config.toml
vocab_size = 7360
norm_place = "pre"
qk_norm = false
bias = "all"
tie_word_embeddings = true
init = "normal"
init_std_down = 0.0171
optimizer = "adamw"
beta1 = 0.95
doc_mask = true
dataset = "wikipedia_en"
Each number is 500 + 40 x the weight over its row's rms, rounded and kept within 0 to 999. Layers, rows and columns count from 0. Numbers have three digits each. The size before them is the row's rms in percent of the matrix's.

# up: layer 8 MLP up, 384x192, rms 0.138, rows 34-133, columns 0-63
# down: layer 8 MLP down (transposed), 384x192, rms 0.131, rows 34-133, columns 0-63
up34 115:460523542473522449573484521567517447481484463516537496526537424497532522512469475552448481449483530532503510443475510526473504535488516410510447489521576506550527430610569506442475526471504481
down34 117:577510563450522527571446428459523527530513522506482481485528487390547567550472484434526502440501518497562544471474611513446475582486442480579496507490586488448464492508459546412462500489517505
up35 020:413452517479568522451448544429500455489430446597544537445568460468450464429497500530498546529479518505511525487512398529506446536505565499462509415520469547477540435541499470373498515504429498
down35 019:440536533500536479510489490448549512459492542447583487480548547478503511542543568499477497438547509460481473485486548519518492496446445427548528511472521546431516462516543599511546562518552499
up36 096:532532458441492515543529473526466508541426466542484478407553483484451397481493477537464558488491503488495534466538491626441468460505565525449431488508423513504537456530495513502564547476438536
down36 090:502473472537540538508389500462536510566461516535478577537506474466456513547537533471524447439488484467549455516436593433555478524560499471476473522435503527495537482501483463518488548474478517
up37 120:435543549535542533513435577558497490438453535551512534499535511487501459517512463588572535517512467512478522456530498503500504570453558491571444478475523498481540496488558495448545575550466510
down37 128:490555482451475448511592573540547481586500524581567557509463520502516511510451530540488501530519535509526555558525478452480559492407487488527446571480491522498480532470463458438430457400480576
up38 097:510462463543501472464487488520529405420479526511511544508485519468453526550460413497606489416577475518487455505483519562457457486509475500550503474514505512510498532517514456455497449556486463
down38 100:552517480485570497494589519523532507551530489524525506457493487529496435550433477597572511453555516478515460515425546544528497500424438522487515487535497416487556544530509545505546492515500537
up39 093:408533541509541506415528562458495431458428483536465589457471547496525519481511560503524468506461529587493499470493452503504540456499484493518517483540489534512494481507451502466477440485453519
down39 088:511524536494406532512514526479502574492485511523498502500581477531486513500488483410490499481506472527441511518555450507429469592518468512585549535500540453445429504438460555497410505496516542
up40 105:478458534556457429524478571500579413440429520504547490497473505522471485475535531491553525519507547462487533513494463506568529447521476423514491513499459521431567389558541516490515506467411604
down40 107:498508527459532477491469541450522560439516502472513537487530527578542512554491475500524457553477484523525474490497468493482483501434475518453492498551492486510469511493564414509539526425502501
up41 088:541455474532481515561503482513479485469484482515501518512539527510475441473484567495565503481439550558482505525521491566469470493541466515488484525505513532498514460539533528509505497546504435
down41 083:544539510511499474552521465529489522461523513546453476533467486518454527465492517483461506488545526493485373509483442506528455454499467476518530485585547517512485466517552422513593564436480529
up42 091:515491577430497435545447566590557479440460458512510506491472513431432485525460459500506506500462465559525469453442503465508552542506422494504452526536502589501551380601529537417521463505457537
down42 091:509552544459538468521572527471445464538492492572518498481522462454494489477506574555550480524457543471512475473439487547554574464480470458467413498495565404537592515472544528522504476506498482
up43 079:463533414559504467404501522525482489534406502485511536519506456556527451505471510494472510558463457487408510593523561458483470486535539493412489484536527560508578455468399510509564553453442556
down43 064:533525610454540535505548459524444522531506475511466481507529479488539465545532506511467590499455484446581504517453485438497508493524554524505506508563503447421472470507574553454491496446498471
up44 107:493454567492481411532516557507568523580444475535557484412529517460526462477456456499481540543509548494519485530526498493504495502542501456487461455542536575524514484495465438480450499547512483
down44 115:520524431438552491561539482529528484479479566459522540470521516457511440556510478435572513522418483483470480515469482508459482542572496430469431547491460493515477503506457497527541566499504493
up45 118:460478533538481448507449444567573517419503468517506497463566512516526545488484440495488565558505411516470558476499540513437467595604484476482460494559481497521472447474521443491447566496487488
down45 138:540590590463503501527532497566509505528551543527484460535528484559487592495500493579442553538504465528453542527529542522471520490562450413500499414567525468519493510551440477526463465506501509
up46 106:459537542549567463519463581442476529424485501532493442497509501488483551594482507519572555544571476521507512497462478494553475499545579499500498530510526497442507487497481507514560572456468552
down46 117:476528500531505499513548559480480514531524543480518451454522511520398466564531438472522447548478479445517552542497533510482497499493513534496479461564478491520498438445505438433520585479558516
up47 083:468462496486490454561459583477532520499448507576478511494492532504466492440474518472565496523451467516500479458508469563497572516486588423487472386535461457469527507534502575515571476548545514
down47 077:461507467431600562490470467540529490454475487388498550609523497445507515480535462543493484491511554534496545500517503415495495535469520563455485547498485543470490523474472471499442417476517481
up48 100:510407559513541509540450486516467514454473554549458545453556510566551507475479444524504506515481556473521515453467494528456568509535490505494486500528516547494494543509507425499543495535464444
down48 097:462492454477517459445441539454448485487418489558566534515448519557466515501479543450486505557475517508558404485538551513467521533485471498527554522468558494491417584476541513448511506476529504
up49 103:439523491536540539429552491504434519508466526520528543542554446478492496380470513508452468528526508549496459501481481520549489474439546495508505496547467546539544502491525554492465533468459518
down49 101:524530448539460523504525468473486426500496450547546563476485470478478559399433539515485489528460483475514436548565475533500536438529539431486464533490461573553513473497579450538412550526525487
up50 105:464509516498504448486431493527557485524484451519513509496549494506505505443507483511543537534514465519419470501470495562424562504467489425525490499477565497511501409535491466518509533490471498
down50 121:428497464500525441484467485447471506550459477529449522505457428423575500536552440518546457446535505549441456472531474461528492522537501524539509504473575494500539473510476519460580422517458512
up51 099:467502585468526503514502469523499524434464544542481505453541483436446492476392467488529495473500544495492580510510388507527503498463500484419505510492535541533502507542473517511573520524433449
down51 096:483479514581510429538506507431505545519466513553422467541516521472506583518515456508443457460520504555463551535542532563453492522573506502532463541554512509478513477481460483532512422528453415
up52 079:478450491429417410434504538512505454491439517511461494565526449461467527506500567485606499519479504582508504511444508527471540545551503469497480539528409435436549478555528471523572472465543516
down52 068:502476587490569480530568487495464520444552582553480467509545461491481429528540455546553534509446486474538495502477432455520549514503550505514514507483560440401510459511556488406499502434522526
up53 095:532419519500532497482462529534527530532510514526411513493537446447475554447523522543539434440481518519498514493450486512459522558484494468486479468540557550479490425554484489483519509522525483
down53 090:521525473527505480469482478547460525485558438485529504532496527517508461455536529487532527472535479520496501507351430452493500558505437541498567565534541471518547541517495534525484589442438473
up54 084:484375551520474490503450570505524546454542479511471562521537450511503560461488522520510543531560445476465398531503466539534537513547555477491442477494491538498451470480449427496535517596552486
down54 075:452461538504572512507506495555460562520544504387545470491535564504550447531564554494511488449544473571492548526533545484529504516476525502503502530494505503527491524444498528507486506490497526
up55 102:473442502492478491499513493515465486538516549614534527518522512450542487448562532520555480515474478535484548507540459486496400479511528533472477394478479466563505509532524438517491498557467469
down55 107:575472580480468463517567475528505455499508527470554481461514504492485475477488539534483529505469518551509512468471495501466510504485494481509567470536436453480521564492505494477501531445445506
up56 105:448567557564482503532514477531531451492512518490520516497525503497505468489461454536543479531547421533453528444424462532515462551555484452518466478590479479576486448462534509490526538535475470
down56 111:497518478507505517522555505493501528504510536441415552571522553506445484513477432534573544504491482497469446463467503484462518469491452499492541515491467519469475486557490489560526498479501508
up57 085:506475455576512445477452502551527429510482546515528491493534474543530545474504464528544559495506523460433547490501508539440527505473483440538429458502475521502553472513478481482538492581533602
down57 085:526526548440569504440496510508457474543513502582483523570471489400496492561531518553458477489412471462504425455460443423486456431404454555515566508564470500496566491497462465485542501438523511
up58 109:466468545504425465519486500532449479456512500521460519531522525491553473485424493599556504416526432534477589474499444522503463517489446470495484518555485525534514524575536435484478561499538530
down58 091:523491518513514482520457547480553516541513418513511470456454515508530574539460537505470484553454527515475536484514451519541501506517456536485480484492532481533455567540517489462488480507488536
up59 124:443451445460496464480451572539457383524514499499519526431552513494557474492452531478540511494439456551474547529518456563470500574566540435514479473489506502544569469584494439519526628525498398
down59 094:511468489490518471508479507519521474505477512461485492473515492524525514490505513493464496515527500494474517497543488523513489484502517522518494490497485516521506482511504505532529492510493508
up60 089:511463513575513430522449551550516433510567487507525515478510482534465419404464503471526495523476506530525580544470506490544506460541547508444479454534483552550548474495424540457511523581524519
down60 082:509469514521577529541461494556518477567516548439504534521475503486543538548529428546517562520467449496521508481485515496495462492508533512403449544438518517492493494456480506460522514440488566
up61 095:501411469440431507517507509502520446496454531503468478502511473480521487448521420567544466447595546559523501518523505527491440484497494428518486436625547428504521546499469562420514554500494473
down61 096:523484523459486493511524502492502565453526526572497515458537439447535501470479494503436506512536510515561494553518452453514492515497517487450533562497562518479508547517475547481547431464539483
up62 111:492432470477560472501419490593532522546477494538471475502536506513522474488460422544539431490517459508454474466522512513462511520526504497527530428497463451517442430498553534474487519476563500
down62 114:457506487592478482505490447525510488495511581545533406486501509474527542469523472494510485518521522440547545506470456559500502572551512553457475494463513530565624458472505544530455512455497556
up63 078:452510451523545487565456540511517533521559467502463579483473506497482547494454507517474463604491513522473448507489520509443495518479492532492464452522499502526472525515458499530548477629455441
down63 065:480579569514574478543535459449426484500550518544451550502499518499515478564487426520470550534540521472582517522451455456482579501536515507491481481521556447508432449478565540481475456477438512
up64 109:494475512459534497540505496513458444521487561537523572493529542555520523453549530586494543450487523510462476540501456463492509485518530441480484429513531484609498461468504567403486481493466495
down64 114:529441517464511476432507554543503577495466464450510546559598506535456525505538485495534540485549496486495465504529556503498471442520461477518503531547585490473521531500519504529538530513478481
up65 101:484468440473447593517506513559455453511456532509504500519460506511543472414452472526491482464507480530509558493472442576492443511530522464547502466508436450500526452564449495482517522537489518
down65 087:482446495495508544525462533477540545542478533410480482488489538453527480477491556504511539535421432463546452405516489523494466547488489503462459488442484512483524459466496485509501507489480538
up66 126:466476456520478477479478526576458407522481471449541633495544522541527524429484470507534491498504519580484511517482471519431481514542470477551436489532460472552476422561490460477528553528493487
down66 099:474481471522492508471498521481520458492487487410496511471484486499490535483478494498508501474500501503469507470512525510527477501502496482506459487515488506499502503514497495537525498522508481
up67 110:492427600456552393480486536465520487478437471566489551575519497475529490431512472549569550559504509431483528491492476533491564542461475471551409446540497463562534522482502487510515488519452470
down67 110:557494521516509448455394456453524518531462472524492480524503478431597463481493559549483564504480550468462517533466435433512471539501516519496487516464510523448465564522443469430512512499478553
up68 090:434443445449497523474476493484486485516481516499569518495513499442504495491440445571507435517535517539486414493505521535511505432536529512517527491534499485481438407581496515414525457557520497
down68 092:535557471512374536498526477521486552475491538478486509543483454419508509483493506484543517523497536501444478519525524548562522453540466486531493519462552474482552460473445480483485493581471550
up69 121:496492532520460482472475563641558494498543509502494481526482524556505532519478455551578459385502418556485604486510467567536493473512490524469506547528553546515547478493507420430506465589492494
down69 144:499501497560473480497508446448501473562499537443486520567443535434486506494473524494544488489495487484488522470476463528563479470518422510519555462530449476521473461511473431440525495466483516
up70 085:522505485499474531551538450504470504478465476562511547526493449503536388443473464514502524518487526482526517480557489568582491509423509495507513493487465491522439490500571552502544538494518535
down70 076:556466463503562480496470500466518541511532474499424533484576502456563525492474500501508463437573501507472525488519546483465519487545528500536476506510475492460536535455499544562430474472500500
up71 083:408547533462452531479461475510445371507420526497511483557476509451485492468458484465470492499461494523495493516479492450534510582467487501475522438502444486487495520535447491506558479533471441
down71 077:534527434503483452485538578437528528523537468528494479497519475514487594523477480505497475509481540446516527496494463508502477487463496468593540504521534573482549523460480457540477528449559532
up72 100:474466543538550487496466570496502478533494553551555510476544530568506444497462435492469486490509406498490481510477484534433507546446602493513433498579495534525518530479540460504534489554530433
down72 092:511506473493482498466445477498509474457547442450522440469459526543563517574466538475508449480517478544502504526472484526552558476523438495549579531496569456522534494528462542493502392524569490
up73 100:511389569463565461458489483498534482469471560510469516487555556443448477496493472465504503506450485532498484491479433466543476613532504492535487507471441521560567497570586488498440542550460492
down73 089:510457463489503519501407461446598549471481543517473464479474566486425515496485424498574549458513542540521458462479470498493532456444497489485530470504486530522472545437479487553536456545467522
up74 117:482496474506485487502553501517550524446564542530541479544490464488445431489377470440511473468490435569497523523447429441481517560474527470581528500501561487544528472466516510462510484466522492
down74 130:476483499500471497494485496408522502587510520571479464448546396467552560555495524521467506418497524490491505507531565510480436479555474467525470520500482506590491492544507479521585531467482524
up75 086:441530504507489471444506528493480465535465505496545554575514503522507451458464508492526417370423434519492580519529472536498510508479513536442454487605447438521501484576541531487533487505497454
down75 080:526375557468501475523455496444444489512482495476483449418513466434499472550585532526502561457470544468489496525462543517498518477495517454495495543493508573535455514549436499486512532503507471
up76 105:474468483494531471535469590477510503505484547534472550496462501502519470436532527543508475351433489579548506493448490561514432453560500486459433515546455544540519463479504500465471533520495518
down76 107:577514563504532587439513463560509450490497484522504508535565453492448579548428512481480515530498485467435531443452578505483534436526513480530558470511387495545547537498516517527506402488496438
up77 134:459443477491480482493530572553464473495461542526495494484577456530569478465488510477551474472506500520546603477509463557552421525558517493529453503521562504518498515552552523469426525477466420
down77 165:558547476520467552478495489596539470487546514499548439560523508606522583441524544492495511562453521460464559501519492565489515469527431478464531391525471446463475512498464506515493478430477511
up78 092:516496507448515509498457548522458491454455519502503487493478475521535484464426571544488551515493520521491543511498503463417452464498498398579477455492496385566556519508559506473517501512472396
down78 086:485559493518451542510504473534558527407453519419432537508508483427349482548478472456548534496490505482442484464481573452499548475594547495476519518536401555524488511505477462524496489492516543
up79 092:441485465514553533477472519539478482467465556485488525482491520438433469511468573538482455567488498595474443497492506501498513495544490522555435440540481468549571496483495439513579496583505538
down79 090:446509520482547480511474497473542530540508463415503536487464494440539497436498458520440518478533540580540522462482548472439538584558520471602497470544459530453503581451503471479554579546501534
up80 092:537412502460527493495451591529475514429454504515542523495537495462490510469522523524472508491417529395480479523540501540473477572495548471547492461466531482520509498545556470462469492508470434
down80 091:545480572553479511550524437576472553504505503452544546529508568530471445538518575440487436502515474548465504532564385461473466466514490503470568506451423505504443515469481529453489427499514533
up81 120:421494515527518452445498541487461478477505519500499570466469510506539428432474442466524525524462515525524492450496466531457439557452561426529505456491506442503543514532536495488501529486514417
down81 112:559517536408503526474472478589569494441427506472447523520506479563475547532490488514474511598486404493523502539538393548511523496447523513579532495453459499514525586496530509526520394490515480
up82 102:466554503480494436520516510512521549504555492526614624505462454455494449477460439478490483480561492507432535515508468496518466543613577428441442556521537537526524462501513482507489529531526457
down82 106:500513440470461483442460528403489452499507473505473490491495446585469533454482443497457585542532472470535474529515540524486585426510455536458499500570514496471506483521441436537500502523548457
up83 110:470496526535572481488448511539488501503442470522480555507474442452491457453508528550510495442453517531485497501503490507510489490476586510578488507531494415482503499518619455485476582481474451
down83 120:516505461493495411507567549475435483542531445501488567527464481568489481492487520482544510527476479558537478551495460483447465561465532530486523436524496473491505487529512526541516478530511498
up84 114:482512494441525453558531516487457456526465479505571559464563542580485510479476492525478470475550516549499480502452456543499491536485471458469491475514465472540485485483562482434555450509463483
down84 120:466521492495482482534451447548522550534453528492418521471475507447478521476504590477500440464520539442472508496539465481492511498555548514516460500534517482516475527497511440448507527474517542
up85 080:482468436472455414549438493541485484474433524499522491490498489452487552545486424479495507497515461549428480470451500557526563480470437489541406491495500549555515482574463552432466471540536543
down85 076:456555565406503448513539467533471424470525533528484494506544424463498481543531472559556567527501493477545494478415441474535566429428538514448540488506526501456546532482492505423508536427549551
up86 105:384485480515506433501485552511551461569485550518562486478556477491474443496537475479497499510436557506480560485515456499526503470498471425507435478523465495525586506523611538536516530527450495
down86 104:531430564501549487515548532508518486458503477453583466522520524558452469474511516435526562458435436487550520485497497480497470508503510425479534492514465513493478437512502536584453495516488430
up87 085:461444532479499522480463561492480506485467479528474559475524467467549460413420530492459509489412466475535470553538488459452481492558518513483443491529479584511568445500488519521514467538530495
down87 081:471539472557488512470514568438518506484559459479489492532495542535451472504467496542501469511576484476436521435476538528478499525538486462514506571447469470464508491523454446462499522482538502
up88 106:526536473510538474418503446533558466526507535508443472589497481464452379459555565529530558536513464484444534528508478425498549436485529483493462431566487581470565456514500411452463600514483543
down88 112:462501491503460484523499446440486547445533506472548506499494516515529499534444529435528572525518472557536472512421397529525409539480441481559517469543514453567476504468514465483519538475455510
up89 117:510480496511494465491527513520548477534405504518529536487572514513489559516478493514486478487494501498521438491475497519437529476534457474489415476493519570486538513522534467482533486553375490
down89 127:461462513530471440541517422431466533540513450531512573478410492532498494515541612491496419508502540451415479512477493497504486497549507483549458529496457531513494454499532514553498491494502453
up90 082:516510483501498541520478536513527521494529446524574533416543525506561521510431496486570535437520469501462461559506467528449414528504502497442516534512510540534485452541486514503531508476497467
down90 072:515501521471516500462495403471484535571546494486432522499534481442488470481504450493496511486518524533610476552512496497545516613503514498490486490568543564507497450569561545384526460467464488
up91 094:352476530554460479493496462543500497528529487544514520468524433473461484505453437479534513520428539521492463507556491484548460498485512454492484532501450474486477528599435507497465555481402484
down91 093:475517449533505508492519426543489516537541512506502475417472516479570411464474496514504505479458531462494469501495375463545502514468483542505475527477509452455503556465525538517518543459458494
up92 110:453529523557562387514484496505545491468479444524502555549483436499412441478466442455550483525481450492463457459515490490436467521611567517516468456466570503557514495520543548516525510509461543
down92 121:504496412492464503522497503530517493467581568502512538456599479492461477453562527544429583488536496501525502414519522499524506503500445506433563490481576508539546496492444467538498454528500553
up93 083:490488455483497486500423490512500545495526532520449496433575513556492494492459565509532558533483507473491578497518505507453504487539575450519447467446541541561494423506428445496560495503543521
down93 070:545522497494458554466538540432489479452547485516542528548481518458551509511561496481526497481525512535464464546515480426452478485485502539506527515495475423490531520506563575484508472469467536
up94 098:464497548528548403520543490408469535550493451523461472513497445483435501494489471528513454465465518503497467499471520448430455536535550498449511465578492520541533484495546569453524406442453494
down94 107:456518463468575435473499506411463422543469475603482502558455465524458557506490469491506451550555541465497499514511463466480446512532527470519532518545479485512580546513539540448520473417535450
up95 074:528508453524534454497486475560466406548499506489544429544475489565519463490507503564534494511547454581501446563461502538522495519570506427521462478533435547502472500506491529474501538532416526
down95 067:486545555492506545564495466610434523471534487508542501451488490512503426553527523538496508583440490501544435480575392442431584515510455434493518536476550475455476569471524507419477480463442556
up96 104:484496573505453539533580463478551457509461517483552529493539508482447446453458509500541502397479464486424504555459509472564459485539556480514433408502493534552501520489505511522449524555469439
down96 108:444495505411485545430509494536489449523542493562511513491531507490446555552521517497487484504527528490474471548489413480492557534499445511481512531493528509560557514512521486469454524504472473
up97 082:447547541421572405455521479472456481428456514493527490536477420554556493494531488521522455519481426531457514448538454493479465544502542486395533510479435503504435468548421564437549542451482469
down97 073:460432474492512491518526546467532529492539485574530468503535489522560497447489515546539481508544509457504473428488525486489517543551480512486508521504490504481528529440494460603473500476523503
up98 110:463518537482515441429439515511596521478541534559544524497513556475499470479496506573533483519544530510431567443470457542521459526479536477476478557514476425577446507493456487475528500490471476
down98 112:510509485466592529519533518445526460561463467477519555535537526465551458557488501466531514478519444490479392478506424505529486474537436494532443509503492485527521528509498480550553505462548468
up99 104:517504475463537547506481567473524431552505503499525477513600532447513430517401520501587453442551416559497503536499486516459421510569453469501541502498450531522521473578449484488481459545461439
down99 108:517490563491550507483514531498555522515507485474471463498543542497540472421506438521522499537456487507442469532543484507461471496533531555534420495606459446470529546505530461419457523461565497
up100 109:444528466429469414440541485509496507459489518520475587499474488564550522506508553540505587490536516490458536474496396587520510503510521496498554437510487462512535486531473553460447579451451509
down100 122:522502531489538499481518466531395498512497444483505490520511475567467488443521535431529496559470445552519507503492579507516521520561478478524557491554471456468504535454464514566413521502549482
up101 078:476457469451495527538436515485552495535520489511481493583475497479466526462523449480466539461422445428473507437508475524594493496508484502512454440470523513567491522513510461500427509540517440
down101 063:516596573458514495504534473502464515505548506459510520490471472452443463543592472556452549498443462446509494483445514466539463496488506515520548534556586447494516485497548536407414487454533524
up102 103:498464501488516397486487575528547394476516478508519530464521528466482495502504492490451570529559541579513420510500504428456486500533468514516488495459525529527496471498532489470465485582461505
down102 106:504529474513509501554494527439519480488543511506580539409463581483458493575512477558489465541485543464491544475522566442533484404539535477478468592487511526557529506466485520483502457506458552
up103 101:500465529470550489517507550514514464559537540501440560517484564491396468477504529517514489550499463521559530524415453486540464453521467543472508527523512476552509441493592444488470552535511484
down103 094:512485454499464485484509458424501535405455461502563444502492574525527514521516435446482441503524476536485485501598534488496573529508510447506467507543488505527459509504481565506528522517486452
up104 098:476529518548529460457457545541559483520431485495540483505532504426408476509484472434477496532435440524460524455454505520507557492538498386445423533503543589488598462485522521485496509519512542
down104 100:522428480542575436534481473536481571496485499494464537499452459493521406532533543490563507511488561517513548473495456467514519438472547490481493472513544594475503587563474502495572488510478540
up105 107:474508520485495506442461566609498518432490602528483539586500541499505517552462428510564487513478430498430435499462433561507491506546487549577531511454418555492530562497507498414507493553410489
down105 115:536490493476524477534600514539486465495483548556546495462505520505517480490459520542455446513543508446562511470503473439533546460474524416464497472454537520532479491476525508453579535461487535
up106 105:476527501485464476517488551532467473525435521495486498521526500512437487472452533564461463482514571447515541489523513490433494504540487424495398414524496537551609478471481551488529483499555549
down106 120:494431376508530476549519515514524533531470536531456512559463489507466464564496429475446466500456504538519524498581489473473576456425557522430465471559528497509439490492568505480567460567490479
up107 096:477394457490501453399483555549504450484520527529496471453506381459507530447530530509493493462512533460534544428521447497518418483515438527520528510572504477518524510517509489475497535485462510
down107 087:482553467509586485461451437501515553479483448467542488528516522594477444525459440485514481515475530501524430551493503498523607443490498461481411517396522490540509489508518526500557444467527513
up108 078:479493433442464397526475554520516423501482500496439506549482458469486489525449479486543478525458436623433504466507529521536545503483494454515488527500449509491553525557514493520500489548500550
down108 063:467523548474579519502514500530461536516565504533481508475517430508546471539581456496531545480516468468600488514479448552505489542575547545527505472507486472450504513472500565503503490457568459
up109 074:447473525529530501408439490485453487516454461489474514474474496457471467517575536469452488497592531434574505539517454475472511507590463440569496456466431542558443501561474446516429505488468530
down109 064:480527569492579512503492523502502551521537534489501532487479475508500478561508510555465544459492490450581441515484452507536567520502479485514505511531514502501478459476541502458464484458530559
up110 096:445513513480510454504403470533506488502467531561472447533511532469548453488458511516514518571509416545456541483492479468470476567479513465541478455493413474550511477483475452537470577551520433
down110 096:522517484446493463480532466525548537482515506519455447504578482516489595525534475545532450483513515448488459454500471492502485508494562532511528504527502510449452509480460514519473437480495497
up111 101:394447446539535525476458522492512459531510509532528485484530515488535496502472487497475516505478502487498513591419438473489457515621447431516452472504543440571489517510525423500514441538515464
down111 100:485430479512458515509576472499468484501531544504533522476494443474443532452446539565562500471492507448466460463425478539468476503462476498536546453499496481481577520541544483491544484474501480
up112 110:493517517466578477541533499504489568509448477486549509463489521433405464539547465480539524458483495512438471428507487494482475510492456481515453534524499598509516472549521490486591528518422490
down112 125:513531436485564452508509533515502464570504488605483513429541488516492490453501501517475463526578533427518485557469416526519479472483498562515519469438497466530526473536498490490516541493488500
up113 099:447542515466552477492621521438526462523509453538502505427486509535463482457517529503516604466470496479462548487471519500427410441500517517480541439498501478510538510489596478510469489564522531
down113 104:493512486518494467461484574518465497574494503478491480522509556509516499393423513483457469535435513511526500494478504469517514533494491499501519497497606487520473554545528507475512413494520517
up114 096:487478487564511478469474610536523429518482488480481497539532501465512492514526564510493518386511472540453472478565507508529484515530558491526533499557497478494567495498491487480473523531521481
down114 094:517510468520483532537461508606490520485523458399518470512418498485523563540420545465485526500487521530454496493535467492518543434479511522498558422558447536527472564527476517501562518427510536
up115 104:441484470484540476404471500563466515502479492544570472444519490544484468538445444576464550536512524491585506484503445557511489528509560507501463471552517472511555470488505414498536502522458469
down115 124:477427530520492537516487502447488478542457467480473483492505406568554488476495542468524473400541550553515445478509538492438502455471496502451488500509532492540458521506539534475449502529438484
up116 079:446477536436501449525429523551518509493539517540455593536502522493479551439450530498376493566488548515496539502511500484505507529500471557398457421557436453517479451530520541476506494511563488
down116 071:461522589482545474481570507485499548478539525563468500497508444454477438505527445523465507418532527491539562496469492457485539585475451515511533443472579494507460510509536554503482485486516519
up117 100:491451541535550515503470499487586484482508443475549529504582532516437525513457455511464567526535511497456414488457506524473576434559531551510479509476590528528584504509554454509422482452455513
down117 101:538469420532474444521495517494544556410459467495549484518484493446431569497448444519482479533463533504506456527484472502509525562541503532508544505483503476481523511564502501511407463506463578
up118 112:494519527530503472481519528465476450517449508518532546522497484459496463393467462525472519438523406472518515469481484552499480537530503520501485467635484491532493409520478519434447525522503471
down118 105:459549487443565518582524563495543501584488546476475479491577497481524531513529420520536514546477521477506504518446487526496485501513512457469487503501424557439464395526461495506487469476567519
up119 090:470472470518594562456449506523495482505551507574514527478548527461443516497489525502511559550488529529508495529423446468474508529559503481530494521520508526501557412465452433472546519511537419
down119 079:526495462512531545516523459403450459472544496457511513512488488544539499474504502532466565498520469553498479502504489517423462498523515534561414452451497447414539552510506454456468541422526443
up120 078:487451479612466492516477540521561493470507505540544512505548524546493520447472523503570542469439487467466572575470478469589410513512524480440489559445522510442550476482519480487613524497452472
down120 064:477490619510515491493533452490499583499599457508517482497523470466478432567538466557496503509472495483532484504497503496458506458446494537458572483580559514499474492535530540528486549440569570
up121 091:501502511482549457565559494479564539533514442538506479569536487531506481493475520576498555491535456480490447556486490525546494464507499447450482474526510544507487455470488470470492467509501484
down121 093:472468501450430403526522492446480451535521485519499488534510425481450512508498512416520495591466514468517527502470541572536452476492452509528480511555466534542515495447451486488490561495529479
up122 098:479462475507479475502535485510515512443466520500572523585560520510385468500512550483447537519433479477461489461442516487486453555563509479527472437540475581467456493488509486512470498542472554
down122 098:458511489542508566498510489511580512495532503529448514481461548493468516473467591490537459553538559518504481507531420464568547456460516454406504475495508531431492519433491450431463430490538568
up123 098:469572477451503520484419455475581520561501454505525542498552489515535477509522478515513526481531523512502503497499476609541451494582523443525484524500557487527532531499482560481496511519485493
down123 097:533512550440511468476539583490473467548530573532490496464464562502599549496508595407512489517456464541508549444456483588549507582489513543466426492434541557479510487466467517505521547507482510
up124 110:472430528450535448519473451451566503488444486527559553541583561491551479465431528568527599473528474573457526480498501531447494475466513504540516496469535554491436513549432456486503468501579493
down124 120:473500503547542471486587460474466491611486588509509527469518572533498456491504450479486498552498496544527527492554496521568429510544512527487498516484470493540521547428507593489530498537542499
up125 080:541480482488421403508559504469500533503339450495511529600538517495506504485469498517518489458527478542464550511531525525405491471465495518487457486466484498524522471589464507453516508493512488
down125 070:470519523427536490482574485453454580507540594508462536502518505410506467550508397528608525461499541434491511482459447475513496480465506545458477537505493508451513489492537482490514530442566537
up126 085:534520513518494475621539545484488386558439453488510467614503546466545422393509465520525491435555463654472483469479534451512457494545441471534525498513459481511476484474498518474477578508492513
down126 079:500521516514492518473498549516489491511522578529505488488457443468555552440583511443529467491484551463494487423516413510502500510458527506444513472483479528440500572495505559505505422464499502
up127 095:500409522452553536492523583558459465532439508549484519513537479502505476505555497646527453494472512530524544471519510543464435548486532525422491443511404482456455474514532506480497494459450442
down127 096:454513475504444466518497500472519563492477457562572502496490516493460542475464476472445530495539482510549570577467552502552537446500529497500607520532544525506487516512478458476460504528562473
up128 096:490439550530484480521464593449496494526482485542454524504538530581522514440430448501568546511487369519455452483484488479462491507499499521479522434478531510513535475532490486473519504460496517
down128 093:432553524531433441500443510455468494503549495490487514523508420439519535490538540535571429537498501515553521508484498507459526484474469492501556540538570541467514431562554523492496447513479542
up129 079:507462533523500444546483506456568502473453465500500574492483469518497488473518533480491514566479526478497512388536488551510554515525557432467524456476516520479475525492464512483501497462534490
down129 061:515558603458603526528557449498473538486566514474487496446493486485525444496548464498483531501471476466571510512500479492525565481505545541494550479476528485450463503510586617413427474493459510
up130 095:436515455563437507528388542552589455486421552482474513472521503471461445515477471503512539553509506539457486509534526482539476511527529482531482464501487496568548474495465511546512488568481518
down130 096:561531559507537527455521472448541542494524512513541504576473509501533451493495430497464501471569470503554473486412492521461508487468490497420402503526440527529501478517496461505508533476483534
up131 083:506522514570577533538434472560502458539504454501473532410514520497576478541483450521482501552551505546481509482511505501604398529593565436514529508482408520531433528495458500447516525565453513
down131 071:571522557479581527533524574508480541517497518529469551486542580503490529502541519465541502512531469517581476529493457418575539523497523523493496508463488492445545481578544464515458490446545520
up132 074:547476439545467549506505466554518498454524488526536490475488513440460467491609492473486540470555549439491451481469523503522481496542474551537446477499523516470468522507572542520530487510419496
down132 068:489417545567459494507531522467541591546481454457472466484526508483482614491443519537491512492478467446503492478536473534495418479515505498572547546538482518460470524470477579540501523464553479
up133 117:501452482473544451486421563447563476546512448526581515470573421492522535488531491566492500436495441540414519473397474509554530596529533408421528497503508506495499492497505484528472490491476525
down133 128:520513506487452571514511513536464461483537398468498510654498483540536544489511452506494508525485542492505534496596428467403575458491463518541542504463506541454529464550481477509506532548455497